{"n_head": 3, "qk_norm": true, "parallel_block": false, "extras": ["some layers without attention", "local attention windows", "shifted keys", "gated attention", "exclusive self-attention", "value embeddings", "hashed n-gram embeddings", "a smear gate", "an embedding shortcut", "skips across layers", "capped logits"]}
Each number is 200 + 20 x the weight over its row's rms, rounded and kept within 0 to 999. Layers, rows and columns count from 0. The size before them is the row's rms in percent of the matrix's.

# down: layer 7 MLP down (transposed), 768x192, rms 0.168, rows 438-455, columns 0-191
# up: layer 7 MLP up, 768x192, rms 0.173, rows 439-456, columns 0-191
down438,098,185,176,215,182,215,216,194,188,219,191,229,193,220,171,187,195,207,158,188,203,198,206,171,176,198,198,221,188,171,226,190,149,259,224,179,202,243,184,195,211,197,174,192,207,224,195,177,169,203,230,185,201,197,159,242,186,187,180,187,182,192,212,197,229,186,177,164,184,189,176,190,168,158,195,188,222,205,199,233,163,201,198,198,208,232,191,207,184,180,193,199,232,200,190,220,168,213,211,208,170,230,177,240,204,165,174,197,232,237,214,219,202,198,194,209,195,192,173,208,219,183,217,177,203,220,209,216,200,193,213,206,217,193,167,185,188,192,224,228,239,197,200,249,201,202,213,233,214,203,196,207,173,193,223,216,245,222,228,197,213,167,233,212,211,188,218,199,212,189,180,194,216,225,179,196,180,203,197,187,186,179,193,198,210,199,210,187,224,204,204,206,220
up439,093,177,192,168,188,205,195,200,209,177,213,201,185,190,195,207,189,172,232,191,196,187,229,191,228,163,199,203,199,192,210,183,166,208,217,233,206,193,246,197,235,218,215,201,199,210,226,163,214,180,202,192,222,206,208,187,225,195,182,200,176,217,213,204,240,191,208,179,181,188,211,226,222,222,214,218,226,186,161,182,174,190,188,192,223,223,178,175,207,212,231,224,178,253,246,203,229,192,198,167,179,181,218,184,216,195,216,196,208,163,236,224,188,206,198,182,179,215,218,220,201,186,205,184,210,217,204,198,180,198,210,214,188,200,210,201,194,162,201,227,210,191,204,214,238,172,196,233,176,188,207,209,199,203,227,168,177,174,202,207,181,229,202,202,232,222,222,203,208,231,184,225,190,205,212,212,154,173,156,205,169,145,186,218,211,181,171,195,202,200,178,224,196
down439,095,168,210,192,220,181,201,185,181,195,204,175,199,196,206,216,204,196,216,147,204,250,179,195,215,233,188,248,206,212,194,208,209,180,175,201,194,196,148,233,165,216,213,180,205,215,183,184,205,188,196,185,228,221,181,202,185,202,203,192,238,187,208,183,196,242,219,211,169,199,217,189,196,185,246,179,167,205,194,202,197,208,164,235,175,230,201,196,191,209,221,221,191,231,207,205,184,210,181,196,206,195,178,215,194,216,207,206,199,218,168,184,250,187,205,205,211,187,200,184,182,203,201,258,181,196,205,216,199,196,212,202,166,187,250,156,212,189,214,192,208,216,155,207,213,188,205,219,196,180,205,188,197,165,200,206,195,239,198,210,203,208,180,232,224,242,207,202,205,197,211,181,217,194,189,203,230,186,181,229,231,182,202,168,156,201,215,189,174,215,206,188,190
up440,084,211,201,216,204,208,221,188,232,202,185,180,199,178,167,209,200,185,181,191,184,225,192,220,203,179,204,195,212,160,202,205,161,196,184,196,203,158,209,214,201,182,193,206,225,201,220,170,208,162,171,213,199,170,177,198,184,194,223,172,190,221,156,226,224,200,224,210,192,215,236,182,183,209,236,210,228,184,179,191,210,211,207,192,200,185,192,155,185,165,202,228,229,208,191,211,182,205,204,206,208,254,204,235,178,200,211,216,171,202,191,221,139,184,187,172,234,187,216,218,195,197,188,206,206,199,190,221,217,213,204,187,197,215,203,219,234,234,204,222,246,225,213,174,213,202,207,208,201,205,186,195,144,199,176,219,193,209,225,171,196,201,218,195,215,210,220,195,196,222,145,234,173,178,215,202,195,207,187,194,189,203,193,217,167,209,174,166,191,220,224,213,189
down440,091,152,183,187,221,185,192,164,233,180,202,210,196,199,206,220,232,215,171,224,189,192,170,189,225,169,222,206,204,202,235,200,193,195,161,188,205,204,187,185,171,184,211,208,189,171,195,208,190,203,210,206,194,200,184,211,198,197,196,208,293,222,179,166,171,207,194,215,201,193,170,202,191,187,207,204,186,192,217,208,199,188,201,219,192,172,213,205,195,257,216,219,205,187,202,182,201,203,167,199,160,189,218,194,235,207,181,218,211,209,218,207,199,231,206,192,192,217,200,205,190,216,234,217,196,225,184,177,175,209,228,195,194,193,183,222,187,223,166,196,206,219,195,191,193,172,189,195,218,203,206,207,197,224,197,209,178,203,216,198,182,202,192,175,189,191,208,181,190,208,195,208,216,196,179,202,195,196,192,210,219,199,205,181,181,201,196,221,197,320,227,198,187
up441,093,175,189,182,229,220,212,209,209,208,220,161,242,176,194,177,187,196,228,201,203,170,224,212,205,187,214,183,204,196,185,257,230,189,181,180,210,172,200,209,200,187,193,203,193,199,198,195,240,218,221,202,243,176,215,223,206,176,178,207,192,207,206,203,202,195,201,187,201,214,213,232,194,199,213,197,180,205,224,201,223,197,198,202,216,195,200,195,172,142,174,214,208,222,253,150,157,180,183,223,208,218,208,224,173,218,172,173,160,173,162,184,197,205,198,193,207,158,196,173,202,199,178,200,217,208,173,196,213,178,162,217,202,177,222,196,200,204,206,205,215,180,180,207,214,198,226,153,204,168,213,228,236,219,216,204,204,212,189,206,221,192,215,200,216,238,204,182,192,192,207,223,180,179,210,213,211,196,212,195,230,212,205,195,179,207,227,198,178,162,214,178,239
down441,094,225,178,209,170,236,227,198,195,168,214,203,207,200,219,202,194,200,168,198,170,191,235,216,194,193,157,216,201,193,181,200,218,177,200,203,240,215,210,192,174,215,211,170,221,212,228,206,206,205,178,207,217,179,193,174,179,237,226,185,199,200,203,197,236,205,211,186,182,199,203,200,202,146,215,163,178,168,222,198,214,206,203,202,207,220,217,172,203,195,204,217,230,194,188,188,206,191,185,171,205,176,212,201,226,180,209,209,193,205,170,173,216,213,212,206,198,184,193,209,249,218,180,173,195,190,214,172,205,186,198,190,180,199,226,182,194,209,181,165,161,214,201,222,236,192,185,226,187,219,227,187,174,195,192,169,190,201,199,184,183,212,207,231,171,168,206,228,230,167,210,225,228,152,187,253,205,214,225,184,242,223,192,223,200,226,184,216,208,183,226,208,176
up442,091,193,200,211,189,184,180,196,209,219,187,211,213,190,236,203,190,156,171,204,173,214,224,212,185,184,210,178,205,181,256,215,162,197,183,224,224,180,227,198,183,199,215,205,182,181,204,212,207,209,204,243,197,200,193,208,204,190,174,229,199,191,215,167,230,192,197,186,194,227,185,204,187,228,200,207,223,193,221,187,207,202,174,207,210,248,180,185,197,214,212,192,215,206,210,181,198,186,205,173,203,226,183,192,233,166,183,194,197,197,214,217,153,272,207,196,215,203,179,197,210,212,195,175,190,196,219,204,182,218,160,242,220,226,157,242,202,207,183,223,192,169,236,169,193,215,192,190,213,139,210,206,193,185,200,183,179,174,175,204,231,208,203,174,213,202,225,199,239,203,209,175,185,205,232,195,181,184,201,210,188,195,222,178,181,172,191,181,199,184,202,217,207
down442,094,171,208,180,191,186,172,172,227,203,193,224,242,219,196,216,198,224,218,207,195,217,207,224,221,184,171,176,193,164,197,202,197,190,187,198,216,205,201,195,188,238,194,200,220,175,209,198,175,221,218,232,216,202,215,209,227,209,169,192,250,170,208,175,182,195,166,204,213,201,224,189,199,184,216,170,184,207,237,194,215,212,208,192,196,230,166,195,220,204,201,184,215,193,217,210,212,182,182,200,223,201,211,183,203,173,173,152,228,210,184,190,206,209,218,214,217,155,233,219,216,206,216,195,195,202,196,201,232,189,201,144,183,186,178,212,165,190,243,184,199,225,194,196,173,210,178,239,191,212,185,214,215,150,184,196,195,209,197,233,207,207,207,174,182,211,182,174,190,221,192,182,243,204,195,187,214,177,210,153,190,161,208,183,228,200,221,186,198,212,225,236,206
up443,092,169,206,205,206,206,210,197,215,209,225,185,194,194,214,182,224,181,236,188,173,192,221,247,228,178,224,170,230,172,266,248,187,194,185,193,187,181,206,179,200,192,175,203,202,187,185,151,190,202,218,201,197,200,174,177,209,165,199,178,191,189,211,233,195,177,242,217,219,210,185,195,190,200,220,154,236,189,162,230,189,221,156,196,194,185,209,224,186,223,198,198,183,192,197,191,200,185,199,170,228,216,158,201,208,219,222,176,170,234,214,176,181,207,203,177,193,191,184,182,202,215,221,218,226,185,223,198,174,212,190,215,185,221,219,177,176,204,202,186,201,193,214,226,212,207,203,214,163,217,165,186,197,226,196,218,172,172,202,213,218,239,199,209,177,232,230,220,215,186,166,198,192,181,198,209,201,204,201,205,188,221,184,183,185,177,225,194,194,214,208,215,202
down443,096,200,181,179,169,219,200,203,217,199,197,192,198,228,190,187,227,188,189,171,202,189,219,201,223,212,214,186,174,169,243,236,186,206,174,238,168,195,171,198,209,214,174,172,197,208,196,207,223,247,191,201,207,204,203,208,233,208,218,195,228,194,219,212,230,186,221,174,213,181,182,173,188,210,192,207,197,194,202,180,195,222,209,155,227,210,202,210,177,217,205,191,216,189,208,232,203,193,188,185,222,163,185,195,211,236,221,229,197,171,193,189,229,163,207,177,201,185,215,176,179,173,241,178,208,178,207,179,197,221,218,211,229,177,234,198,181,207,233,188,202,197,189,203,217,208,197,222,176,179,201,217,224,172,195,262,199,202,191,252,186,198,213,166,195,156,193,204,231,180,186,178,211,206,212,183,180,199,189,197,190,192,157,229,199,181,227,175,184,224,188,219,188
up444,104,148,212,188,190,173,216,186,206,162,224,198,215,159,192,220,211,207,177,190,168,211,193,228,175,193,187,189,212,223,194,176,243,189,208,199,203,210,199,206,215,258,224,194,179,232,186,201,208,183,183,190,178,191,255,216,195,168,202,208,178,182,216,207,204,171,223,207,200,219,230,210,223,180,181,199,195,199,196,223,212,205,175,209,201,195,163,194,201,204,189,224,205,215,191,185,186,218,253,177,187,203,199,217,187,267,203,196,199,199,214,238,193,211,160,204,186,193,204,167,217,186,159,200,215,212,177,194,209,216,182,195,202,220,204,213,207,238,184,166,194,238,186,205,173,205,237,203,184,183,183,225,208,218,168,166,239,170,218,183,183,207,191,174,199,203,211,185,197,219,196,200,168,174,206,194,229,188,174,204,204,203,189,198,185,191,201,172,178,175,203,214,219
down444,103,172,204,210,253,178,184,166,184,211,227,184,193,186,236,195,203,228,174,197,207,184,191,212,193,166,191,202,189,191,160,184,218,172,207,197,215,244,203,186,203,186,207,220,203,171,232,176,196,197,176,188,196,202,186,230,174,189,220,203,189,221,231,181,223,189,209,226,199,193,178,187,206,232,224,170,205,198,221,218,212,177,182,205,232,215,164,183,183,197,169,190,211,202,177,213,235,184,192,196,197,161,196,219,238,210,178,191,189,197,187,214,208,215,199,216,189,219,183,162,231,232,176,220,193,180,207,206,227,221,197,201,221,189,224,196,206,244,218,227,205,211,189,181,189,197,220,224,185,198,190,234,195,184,217,197,187,184,193,192,191,168,168,190,174,207,205,229,213,228,182,194,188,138,180,221,225,214,157,216,197,210,195,180,213,200,196,182,206,234,222,194,245
up445,095,203,190,206,193,198,180,198,230,202,229,157,198,237,190,202,228,159,189,183,203,165,203,223,212,196,174,180,214,199,220,212,182,177,221,236,172,207,204,171,223,186,183,197,211,217,211,150,193,199,238,198,183,209,219,180,197,213,199,223,184,229,223,207,217,177,216,185,244,196,216,188,203,204,173,194,239,191,216,200,199,215,208,193,217,214,156,206,191,215,200,185,175,204,218,209,182,189,206,184,235,185,187,199,223,198,205,190,146,170,223,179,188,230,211,205,184,217,163,166,192,198,211,180,175,212,219,181,187,232,184,214,208,224,180,221,187,208,216,178,194,161,224,207,206,199,181,197,209,192,194,192,216,182,197,228,230,204,207,213,220,210,231,189,188,188,213,210,248,166,198,232,218,216,213,198,225,235,149,194,166,215,193,198,173,190,199,181,176,214,178,238,194
down445,096,194,184,202,167,227,206,183,224,194,220,208,215,186,206,200,198,199,180,219,169,199,197,180,217,198,208,173,198,185,230,217,214,212,201,206,191,190,143,180,204,192,174,195,217,227,218,181,181,208,227,151,185,211,190,191,209,219,195,232,208,189,224,212,208,224,207,189,200,174,150,170,187,186,221,209,168,187,210,236,189,227,199,179,216,251,173,168,193,226,191,212,210,207,201,198,173,222,190,196,194,177,182,211,208,176,194,187,187,222,228,179,235,206,210,195,177,267,235,211,213,220,188,185,216,191,207,185,212,219,206,177,207,167,184,203,190,161,224,206,195,176,192,191,186,234,216,224,199,216,206,175,200,176,233,212,216,204,174,210,202,225,257,156,208,182,223,202,201,175,199,192,191,209,208,198,217,208,184,175,207,206,165,167,236,184,190,199,196,225,210,192,191
up446,103,205,216,156,198,238,172,205,194,202,190,199,193,220,201,182,214,190,172,201,206,224,228,190,205,184,168,178,180,194,180,205,185,203,207,217,212,231,193,224,190,214,215,255,239,235,187,206,237,156,187,220,188,172,208,195,227,237,228,220,179,233,190,210,214,204,204,196,209,196,180,214,244,205,200,212,211,162,184,191,185,190,186,212,204,198,209,187,206,171,227,203,190,204,204,202,202,211,218,157,228,197,210,220,211,222,216,182,208,178,180,187,209,197,207,211,196,190,188,202,189,219,188,185,196,173,209,216,191,178,147,211,181,212,199,182,204,208,248,166,194,183,201,222,181,207,206,211,187,180,193,189,212,201,172,189,164,204,180,153,229,237,216,175,189,232,189,206,196,202,200,184,234,227,194,227,221,198,218,240,206,197,237,210,217,192,210,175,215,185,150,167,182
down446,103,206,235,176,187,188,182,207,225,201,199,187,186,194,210,170,218,233,173,209,190,221,190,234,174,184,184,222,188,193,208,187,221,205,243,190,206,168,152,210,206,191,199,230,176,193,194,222,199,213,176,217,209,193,158,219,202,231,249,223,196,204,188,200,180,237,192,218,214,193,192,161,214,213,211,161,207,173,199,203,234,163,178,193,191,211,197,194,192,202,230,193,193,171,207,169,223,216,221,200,209,211,181,195,205,182,187,196,235,179,156,214,214,163,212,201,213,216,231,207,226,248,213,236,167,205,191,211,177,175,204,213,200,218,188,211,195,216,226,202,194,205,203,212,223,205,154,194,195,191,159,149,203,225,198,182,217,211,176,191,212,192,198,194,170,187,181,200,204,209,201,232,203,209,184,181,215,193,192,243,197,209,203,214,225,171,205,236,216,174,221,186,188
up447,103,181,197,220,214,207,189,180,195,213,236,195,164,195,199,203,199,193,228,176,181,223,215,246,198,173,191,185,174,232,210,218,202,210,257,214,228,213,215,197,189,209,292,202,200,200,218,183,189,174,179,214,173,174,205,200,164,197,204,175,191,207,190,194,201,211,215,185,179,211,250,212,238,183,170,202,211,228,171,209,193,205,210,205,217,193,196,210,181,216,202,207,225,175,238,209,178,206,216,194,182,195,188,186,201,201,181,213,162,200,185,221,189,195,208,175,192,185,197,194,205,203,221,191,184,206,203,181,190,223,200,219,162,201,192,211,221,202,195,214,187,218,198,183,198,152,226,177,224,183,200,199,224,198,219,188,215,191,221,219,181,191,180,221,201,202,204,213,255,213,215,182,190,255,221,230,203,218,181,203,221,180,161,198,183,210,180,177,190,196,218,232,177
down447,099,215,208,188,195,183,193,194,208,198,241,192,183,196,190,235,217,191,187,224,184,209,186,220,175,217,184,184,214,165,206,181,215,236,214,187,194,149,189,191,221,174,247,194,201,204,208,210,211,152,178,228,154,185,179,200,173,177,208,198,238,197,215,178,209,207,209,177,188,199,221,223,194,157,217,171,210,192,199,229,209,232,184,220,244,194,201,189,232,216,208,188,199,179,222,211,168,165,175,187,210,176,220,194,223,181,172,217,192,213,192,163,225,221,206,178,215,218,177,209,190,247,217,176,198,213,185,223,203,201,189,233,162,213,222,186,220,222,210,211,216,219,203,214,167,208,202,174,205,191,234,193,211,200,203,181,192,192,209,215,162,197,192,183,197,230,194,187,209,231,200,179,214,215,180,187,205,213,191,197,238,203,153,179,206,202,175,214,160,204,209,200,184
up448,090,221,199,206,165,177,186,189,215,219,200,221,240,231,212,191,202,189,196,181,168,216,231,168,194,211,182,179,264,217,227,201,182,194,219,163,195,195,200,179,179,220,173,232,203,220,196,198,222,219,178,183,222,230,212,210,240,219,188,182,163,212,192,233,174,198,185,189,225,210,157,177,214,206,236,204,227,204,200,204,188,218,152,227,231,197,182,195,190,174,198,218,226,219,175,230,199,196,207,198,182,221,210,204,171,210,200,155,180,209,197,204,176,199,218,212,217,220,196,209,209,208,201,205,194,185,207,191,168,205,191,191,182,234,204,193,190,202,189,180,247,203,188,235,169,216,228,185,191,188,192,223,211,226,190,185,211,212,183,216,168,197,185,181,193,185,177,215,176,177,203,208,229,239,208,223,192,174,191,203,177,207,194,251,207,170,190,191,192,194,218,204,222
down448,096,191,210,209,161,183,206,199,205,186,196,191,221,184,214,201,172,224,204,199,195,198,194,156,164,215,177,188,191,168,218,175,199,210,224,188,186,200,198,187,199,235,211,177,199,197,192,176,175,176,212,215,222,209,198,190,200,206,214,180,176,203,213,182,216,164,191,180,202,168,227,200,225,211,182,155,200,214,210,190,232,209,165,205,192,227,217,180,206,222,176,186,235,238,194,166,227,179,228,238,192,197,183,176,183,199,222,206,218,228,235,167,209,233,226,198,225,227,222,210,202,216,231,207,217,193,200,197,236,215,221,198,203,176,173,207,173,207,227,202,218,203,204,217,205,208,237,192,200,202,225,206,197,202,210,212,211,189,176,206,183,195,191,189,183,202,171,223,190,180,174,190,184,221,236,202,173,172,204,192,194,206,207,225,196,191,189,218,245,127,215,160,237
up449,107,209,246,222,182,204,200,176,164,188,205,170,212,208,197,177,213,230,212,204,176,234,191,249,206,167,195,200,230,213,192,209,196,168,183,207,187,175,193,191,217,200,212,191,215,183,216,200,232,194,182,249,185,159,209,196,202,219,197,239,191,225,181,237,197,170,191,208,190,219,188,196,174,212,197,211,210,195,190,217,190,211,203,196,177,209,191,216,212,212,199,185,218,240,186,176,178,196,220,186,190,265,173,222,219,186,186,183,217,182,191,212,205,203,215,214,232,177,166,173,205,163,187,172,199,194,190,193,195,204,165,200,196,187,164,208,256,218,233,178,237,207,204,205,220,202,210,157,199,185,208,194,191,178,203,239,198,203,182,182,204,189,227,200,200,197,187,218,231,189,204,234,194,189,207,181,184,216,194,181,239,188,213,158,228,203,174,214,193,203,178,208,208
down449,104,185,190,199,211,179,183,190,241,197,206,161,191,198,213,237,225,202,218,223,226,196,188,158,220,186,187,200,200,220,198,189,178,202,186,162,213,216,179,197,208,163,209,202,244,207,187,209,178,207,197,194,207,221,171,204,192,193,238,198,236,191,237,219,182,201,232,172,224,224,164,187,197,199,200,191,183,174,193,206,193,208,166,233,228,194,207,174,185,188,216,219,202,182,215,233,223,184,197,217,214,192,196,180,198,201,195,199,201,182,189,224,174,201,228,190,224,238,201,176,194,165,187,251,209,233,201,212,194,192,178,217,211,173,204,179,205,183,151,165,177,207,181,179,205,242,187,170,218,175,182,158,248,237,191,195,203,191,193,206,244,215,194,215,203,186,221,241,214,202,211,200,198,188,165,203,187,189,205,168,197,204,192,193,192,199,205,231,224,205,186,197,197
up450,098,203,188,206,167,190,210,204,199,172,215,174,191,198,200,204,183,160,198,195,196,198,216,183,205,192,175,186,250,170,208,198,191,222,163,229,157,187,212,174,197,213,209,196,206,199,188,214,217,188,225,211,195,186,199,218,202,183,159,180,175,203,198,215,146,217,228,189,244,254,214,202,239,214,223,231,193,169,191,185,193,180,200,236,215,189,172,231,194,185,208,179,197,200,187,204,169,202,230,213,187,225,214,208,180,208,197,210,185,178,203,196,184,163,151,218,229,193,175,207,184,222,191,237,221,204,204,187,210,233,188,214,208,237,221,208,200,227,176,209,175,218,169,198,195,197,192,190,225,219,215,213,217,208,176,174,230,217,193,198,228,197,201,169,208,207,220,210,230,194,198,223,201,217,197,207,154,188,204,226,191,202,188,215,194,227,233,190,184,176,167,182,229
down450,100,210,199,184,185,223,224,211,199,168,200,198,172,180,168,197,192,176,190,185,203,169,239,187,220,209,183,208,201,179,200,204,216,189,197,204,199,204,226,208,183,207,220,181,187,184,143,207,170,230,178,190,206,200,191,188,199,208,159,245,182,210,189,211,241,199,235,218,180,196,172,223,185,200,179,186,168,191,199,231,203,176,177,197,224,215,207,191,199,197,209,173,206,193,144,203,213,200,194,208,173,211,213,225,207,211,220,191,217,175,183,197,197,203,230,179,189,207,189,235,199,236,202,203,181,230,216,184,200,215,214,239,191,212,219,175,170,232,232,226,179,210,211,220,235,236,189,218,209,187,189,184,164,164,183,179,197,182,194,217,209,170,204,205,178,221,188,233,207,191,193,214,223,188,208,209,182,241,244,164,205,208,217,211,218,192,207,159,226,213,204,238,194
up451,108,160,207,185,193,214,228,179,193,186,195,203,172,197,211,193,212,209,207,174,188,199,199,197,166,159,222,158,197,177,218,205,190,221,240,182,209,191,228,174,192,200,234,173,178,185,199,206,208,183,183,220,211,195,243,224,225,206,198,211,193,223,205,211,200,177,218,179,189,211,190,198,233,160,220,186,203,186,197,186,167,219,169,191,193,202,207,221,238,206,186,190,210,242,214,182,221,177,233,201,190,197,187,185,238,224,175,168,170,189,213,201,197,202,219,217,229,164,178,219,237,198,197,217,222,174,169,160,190,220,216,228,185,188,196,227,233,221,184,192,209,171,207,207,228,168,216,165,184,180,214,203,195,204,196,248,176,196,185,192,211,201,214,194,189,199,202,211,227,204,191,193,189,193,214,276,202,181,184,206,218,211,187,174,198,210,210,209,178,222,175,200,203
down451,105,185,226,196,223,206,193,180,195,185,171,187,213,202,203,238,197,152,251,164,201,199,221,182,187,192,196,220,185,205,197,210,195,182,159,181,206,200,207,193,211,192,185,214,199,222,190,193,187,196,209,191,227,219,192,175,204,190,179,189,196,205,200,220,197,198,198,202,202,202,158,231,178,221,184,239,212,228,213,195,196,186,204,192,203,187,157,204,208,210,202,159,181,236,195,191,204,211,214,234,202,166,191,207,218,237,205,177,206,168,209,200,227,193,180,268,199,195,192,199,221,206,193,228,207,176,236,206,201,190,169,187,236,204,205,234,202,203,171,207,220,240,197,218,203,223,197,210,183,217,183,191,198,182,172,176,202,185,205,185,164,227,206,190,219,247,207,192,211,209,177,210,237,207,204,148,224,205,230,220,190,194,152,220,179,187,186,199,184,216,219,170,169
up452,106,207,192,189,193,195,197,206,203,159,231,233,207,205,205,192,182,197,199,170,195,188,183,210,204,169,213,225,199,250,194,204,172,224,240,191,233,174,195,217,189,211,205,228,213,177,187,166,175,199,195,246,232,157,209,172,193,173,209,195,145,192,201,204,195,174,184,219,238,217,229,196,220,190,179,205,253,220,177,189,198,236,201,217,192,193,234,191,208,187,216,201,200,216,182,177,214,238,217,162,236,198,215,203,194,187,213,199,176,167,191,168,181,205,198,209,204,176,204,198,254,181,186,204,216,205,242,184,192,215,207,173,206,213,206,185,203,237,205,190,179,214,220,175,185,217,180,191,193,190,151,227,196,168,207,185,194,214,167,205,205,204,222,201,209,194,195,195,201,186,202,227,193,185,196,207,218,196,206,196,186,171,182,227,209,189,192,195,201,199,181,250,190
down452,105,192,190,220,198,163,202,226,205,203,180,211,215,179,203,195,206,211,200,180,214,195,204,191,180,217,252,182,223,202,226,194,183,221,190,180,198,199,207,174,199,235,192,185,213,206,206,230,193,239,220,226,212,217,179,208,254,170,219,216,192,184,156,194,187,163,210,214,218,194,186,190,216,202,169,197,212,215,205,152,173,208,213,199,200,222,162,220,164,214,183,200,199,203,149,202,170,207,222,190,188,186,182,156,196,212,191,196,179,220,201,214,190,196,182,196,208,198,236,191,204,151,215,200,223,198,181,172,247,196,189,200,194,218,180,202,215,210,218,217,195,239,207,191,207,188,229,178,221,201,243,199,221,165,198,172,199,211,185,185,219,183,199,213,180,224,221,245,191,177,191,195,199,208,205,208,184,172,210,164,219,242,234,207,204,217,192,203,217,198,153,191,210
up453,099,194,216,186,176,240,191,200,242,170,213,188,196,167,204,189,180,175,176,209,175,219,195,214,188,183,205,199,217,219,175,200,171,188,217,241,218,207,191,200,177,201,198,221,179,189,179,214,197,201,197,208,165,206,217,201,228,211,188,178,188,181,198,208,219,223,201,217,198,193,232,197,207,211,210,230,207,201,195,166,241,177,166,184,230,178,199,201,214,215,189,181,244,204,186,185,220,177,215,155,182,188,221,230,214,180,201,192,173,187,194,206,201,246,222,168,234,194,184,208,197,192,186,194,210,194,224,219,207,198,178,234,156,200,238,203,192,212,216,184,176,169,198,219,176,207,205,187,236,188,213,196,173,219,193,230,187,181,216,155,229,194,207,212,202,187,192,179,240,210,205,205,212,187,202,176,254,145,161,201,179,195,177,199,185,207,189,225,211,214,198,203,232
down453,100,197,202,199,187,170,205,213,254,195,191,211,198,213,196,190,184,198,210,208,221,220,194,198,203,212,200,196,191,250,192,210,183,217,169,189,199,153,214,200,208,178,205,187,214,227,194,176,157,196,162,200,183,202,193,235,223,214,205,192,223,156,197,218,238,225,190,185,217,161,198,207,176,201,202,199,197,219,171,178,182,199,212,217,216,191,230,211,173,214,179,153,208,220,174,225,231,213,186,182,192,187,246,183,203,207,187,185,193,183,205,205,174,182,181,212,223,246,221,222,198,189,181,207,178,209,207,178,192,204,193,216,167,196,221,227,165,206,201,197,202,192,203,214,185,234,208,175,247,150,196,215,229,179,215,196,168,248,188,183,182,193,206,225,167,212,197,200,210,211,182,223,198,188,207,205,202,213,194,210,235,195,191,192,182,163,241,217,168,212,191,222,208
up454,091,129,214,200,215,208,194,143,214,210,233,181,238,179,181,193,213,199,194,182,192,195,166,218,214,188,192,188,204,215,167,210,215,212,223,218,225,149,211,202,189,244,208,212,228,200,218,161,186,192,218,209,215,198,225,221,217,187,194,171,219,216,168,183,183,193,184,198,204,220,220,213,228,204,189,219,234,164,203,227,209,238,202,226,206,211,192,179,212,233,207,187,204,195,207,194,188,204,181,210,210,195,202,180,218,217,206,174,185,215,170,195,221,192,209,175,164,194,201,195,187,210,211,179,171,189,205,209,204,211,209,188,168,217,184,210,200,204,211,212,187,166,191,178,211,205,198,176,181,179,219,232,215,198,194,202,207,176,219,180,200,184,202,200,199,242,238,201,200,209,234,180,176,238,201,198,197,202,164,235,188,141,229,188,171,220,162,199,199,194,205,211,224
down454,088,250,184,234,169,204,219,200,171,216,183,169,193,200,205,183,179,170,206,199,225,186,223,175,216,241,219,211,197,172,234,183,222,192,175,220,190,225,196,202,199,183,202,176,155,220,196,261,195,205,166,192,233,198,170,189,180,220,210,161,232,190,226,212,206,198,188,200,190,183,190,207,189,188,181,155,203,196,205,188,203,193,195,179,219,236,203,193,194,176,196,209,207,207,180,208,229,205,205,187,198,194,196,210,181,190,201,203,168,212,251,192,193,189,210,189,202,201,213,225,226,216,202,197,218,201,194,206,178,159,203,196,203,196,203,192,207,168,200,185,189,209,208,238,203,205,215,228,211,206,186,208,203,181,211,187,224,256,188,195,186,204,183,189,212,168,163,234,206,200,208,233,228,182,171,207,228,192,239,167,206,235,181,221,247,199,203,222,193,172,191,185,183
up455,105,210,218,204,194,172,188,183,181,212,226,195,206,185,193,187,218,194,174,166,212,206,203,200,191,198,227,187,211,236,175,217,167,182,194,160,177,206,235,167,165,227,202,204,227,219,172,212,184,210,234,195,189,192,220,220,205,209,220,218,173,187,191,222,206,221,186,183,208,189,205,211,213,215,213,218,210,189,178,197,206,198,165,176,194,211,192,189,226,182,234,206,193,202,170,198,206,200,251,170,189,183,180,190,263,192,195,199,192,210,177,208,210,206,173,201,207,206,205,200,179,199,221,222,198,203,225,179,181,229,176,244,201,205,188,181,187,204,256,201,225,214,165,149,175,220,217,180,192,168,162,213,198,212,199,202,207,219,221,205,237,227,235,212,169,242,217,180,210,182,214,201,191,187,233,199,195,186,207,188,205,193,167,169,219,182,183,226,196,185,216,192,230
down455,104,196,179,201,204,187,201,197,187,220,213,176,208,216,149,207,202,228,216,210,176,169,196,222,215,189,204,225,210,209,208,203,164,216,208,184,170,218,205,176,175,210,213,208,183,210,181,218,194,180,232,209,189,187,211,212,210,232,218,223,173,199,208,197,176,186,164,230,151,198,204,203,187,217,195,200,208,198,224,189,216,193,188,185,161,162,191,186,227,199,189,192,180,197,188,209,228,220,190,200,186,211,204,201,248,167,188,231,208,212,191,203,294,204,201,179,228,198,183,254,184,173,216,194,200,171,203,224,179,170,185,218,189,197,180,205,195,163,189,194,195,188,199,195,212,232,206,171,203,172,220,185,207,230,197,201,198,201,237,226,197,213,185,193,178,207,210,201,187,223,238,190,215,173,202,235,205,211,198,187,214,234,195,176,196,229,156,205,192,184,205,187,228
up456,106,194,186,185,196,191,205,163,207,194,230,200,187,193,213,206,246,178,206,189,180,201,197,194,181,201,201,191,187,209,214,190,205,203,253,205,207,187,214,212,185,186,200,196,227,210,217,163,227,193,242,183,185,211,211,193,205,165,193,189,181,203,162,212,195,210,222,204,206,271,201,239,227,216,209,223,178,159,169,210,238,216,158,243,200,214,185,183,188,195,199,207,210,185,218,178,233,182,197,205,218,203,191,190,216,192,172,200,189,189,194,232,202,189,154,195,185,191,154,208,197,182,189,189,172,202,234,194,158,195,215,196,164,196,190,217,244,160,194,198,185,145,202,194,226,176,215,194,196,180,219,227,233,194,204,192,181,170,231,207,195,220,181,159,193,227,226,226,195,213,192,209,190,210,203,189,193,197,198,226,223,216,206,186,199,205,212,223,191,204,185,187,198